From a checkpoint of a small transformer trained on Wikipedia: rotary positions, a variant of SOAP for these matrices.
Each number is 500 + 40 x the weight over the matrix's rms, rounded and kept within 0 to 999. Layers, rows and columns count from 0. Numbers have three digits each.

# layer 6 attention key, 32x64, rms 0.223, rows 0-31, columns 0-63
550528482432514534536516414446546516508489509455501499479530522432500488485430468456500416450498560500474508498484549475517544500487520429483499469488456499503487485505460500483491451535537503
439528537499527526488559479513575493541550461480418502510470492541549466467537543528449493453492476466494566493485460459499484515481547568475536549476513509517483492496486459479547492431362562
492470506580520543512527505494482539571575476516516495508398478492473488478508528514458536507504478504507514545477494482479480471437536524478515488510477532527484510487546512558580517408421506
513546489520470440530490536537521499502462431495480547505495421481504499459495483549493516499429471505522477556466502596495511470530495452506446438530528502505539530523509546477470584451501558
470481542477530529502529447455541537555493534491584479432510456525496520470477518480431479489475456511503545465513518476493462473492510511477557539462525523498499493483502458564518458507492480
496607495475485498493512492551497534521483562501493519479449559594498446536514480546467496408536528496504510535514494452505554464515493499590491506449524520467456473531477459510519514526479448
481497580513491475439529578460502535490503506488487534486442493460513489475556501548490584499575438412602506454497410511516461575546481500507471476477528475460437462455511489540537484483475503
548516501455557541503506455527545530523461483475424559458593510568555502522462533456523408502421529564508504567485504586559542429511520413451459537529531535568506476478468448431471456543547514
496505477512523554489476481538533433538502483515399532498563453540507524475515486503553522498470514506539509547469491517508484530488522409478496467543498548479500450555472451488526487456447572
485557518507506477497455533433514562477514456526472503482495540504503563554544549510517481502511456527511464504531446527471496470497500438511498497464513508557503463490514543479497566512492464
517442456518533477418476507507516515471473470550481504467485436470469539558487512469483491485515529467490434533524508472475532488516470576517497476477530548471516522487464534497553500491464460
411510538525500492519536483511506490564551505456495507506499476456528531487530499539426499556517476538565508455520534508447467486485571531468454529512506456548449463465579437564553501404519569
435537622562523555558518482450501501575468516405538490534481540482536517426592498604445470538494448513508660473466586544436427495500578492485495600535473484550440445452648399601526511476392553
421518531569508526443430528559432512529550567429528476399421430502525515431604504567421518517577468425554531415472543505433442570519521563538485521442523525430449500479533469440526481429501507
517481477519491448488448487524415519520461497528569501491458500538499515483466392471488509549484525521503499512476568465507488470510490433462543512468509575508561499458534531466472441534533430
435519525517528508503463514510482511522485549452491485480548537565505558490534445560445494534612466458480544509494540513498537584474496517502445515503506567447431530479486439465517480551407462
510519552375537509453449496521460567531511510517478556485500434477517556464536468505475436465518529404448554491464466480447491483584577478485534488428490451526512463491465499576503526493549542
491431542459523558470513563514496502539528471479528556448542455564526447453464438487532524491517475503498474560491554479481475534502508543461516470538579484462500532576498511474578533514561491
445560535527503501503482560534468443528506517496489530525480522527562507532489522562498575474505537453479490445464461515492524533542511468544522510576576571449506499418528471477518589493426493
520426528468451591537574435478490476468509536473527532505549570472508536438431547512535471468488495485560548437408568470483534506483522440483575515474492493506484469438492526461515475515524551
542481491522485487499523475422488543480498521457511498546448505460498423566481449537463461491489477489574487532562484512508510467506499513511543479498471566476483540471450585553516510520513553
605428535475499463484526470521507488500498542496506505433553446553423425494429479519467519475492531490519529499471567485558497481534529470514482537524482584485453547580455553590519446480519531
534498431440450515570596487507504478511427418500519510537441391536520483412461531467506450472489513537501482526483477503511517508554540443469472507484547427470436557443438498493402567504523548
478535431543472412560450443499484507479466456558467518509490432599402558459454460440535504508553487495456480561464549556473546439580475489514469549542486472536497503548432561525524540515533493
520477466471498471470484508474577556478553482453528470519566482481575398499494534546425496503454523527529512498428508531453539448548495505483513512537529512504496524531492477425521496445496424
474580500480503510498487486465498491520513536462487533554480592512509527511544586530505501533510449513474505410461469493475557519542516521522469502532488558564462480509468518539481447474475488
445485471495497517493463552483498483516548517558542480484479447479476549556469476481474475459506494555467453498500519474553475537496536538591555474494521564467492504467461529489586529480528486
464436501532577566430480517480555501514477518498502512451577457481522499457521519470467556534423423503545494499498465472444489579496543559595523446526490473500487486464506414524506469436457561
586468502503529482595444492527530429489462476464489497529486453547539487492432450536512409481453497502460509516448461546519506533516465480463496523618530527501438472484482454445516465462471450
472475521611469478522487535553489503551471490500504489490496476449552459445437487524478547493517499498515442479527548535545478523487406514443433505433463433508563470473525471490554504529466462
454558547477523510511549512467462496459557569501478477476482600453483451509540461509439470438466487418525532502569515454470537415516556552464452536479481513544521543484518493420478562535438486
546541535529513535529542439449494408442474526504430535555516603485468451487463487469518499499495547539458504491409551405499504500523498395517516465551519467624499514474527530447538465447513537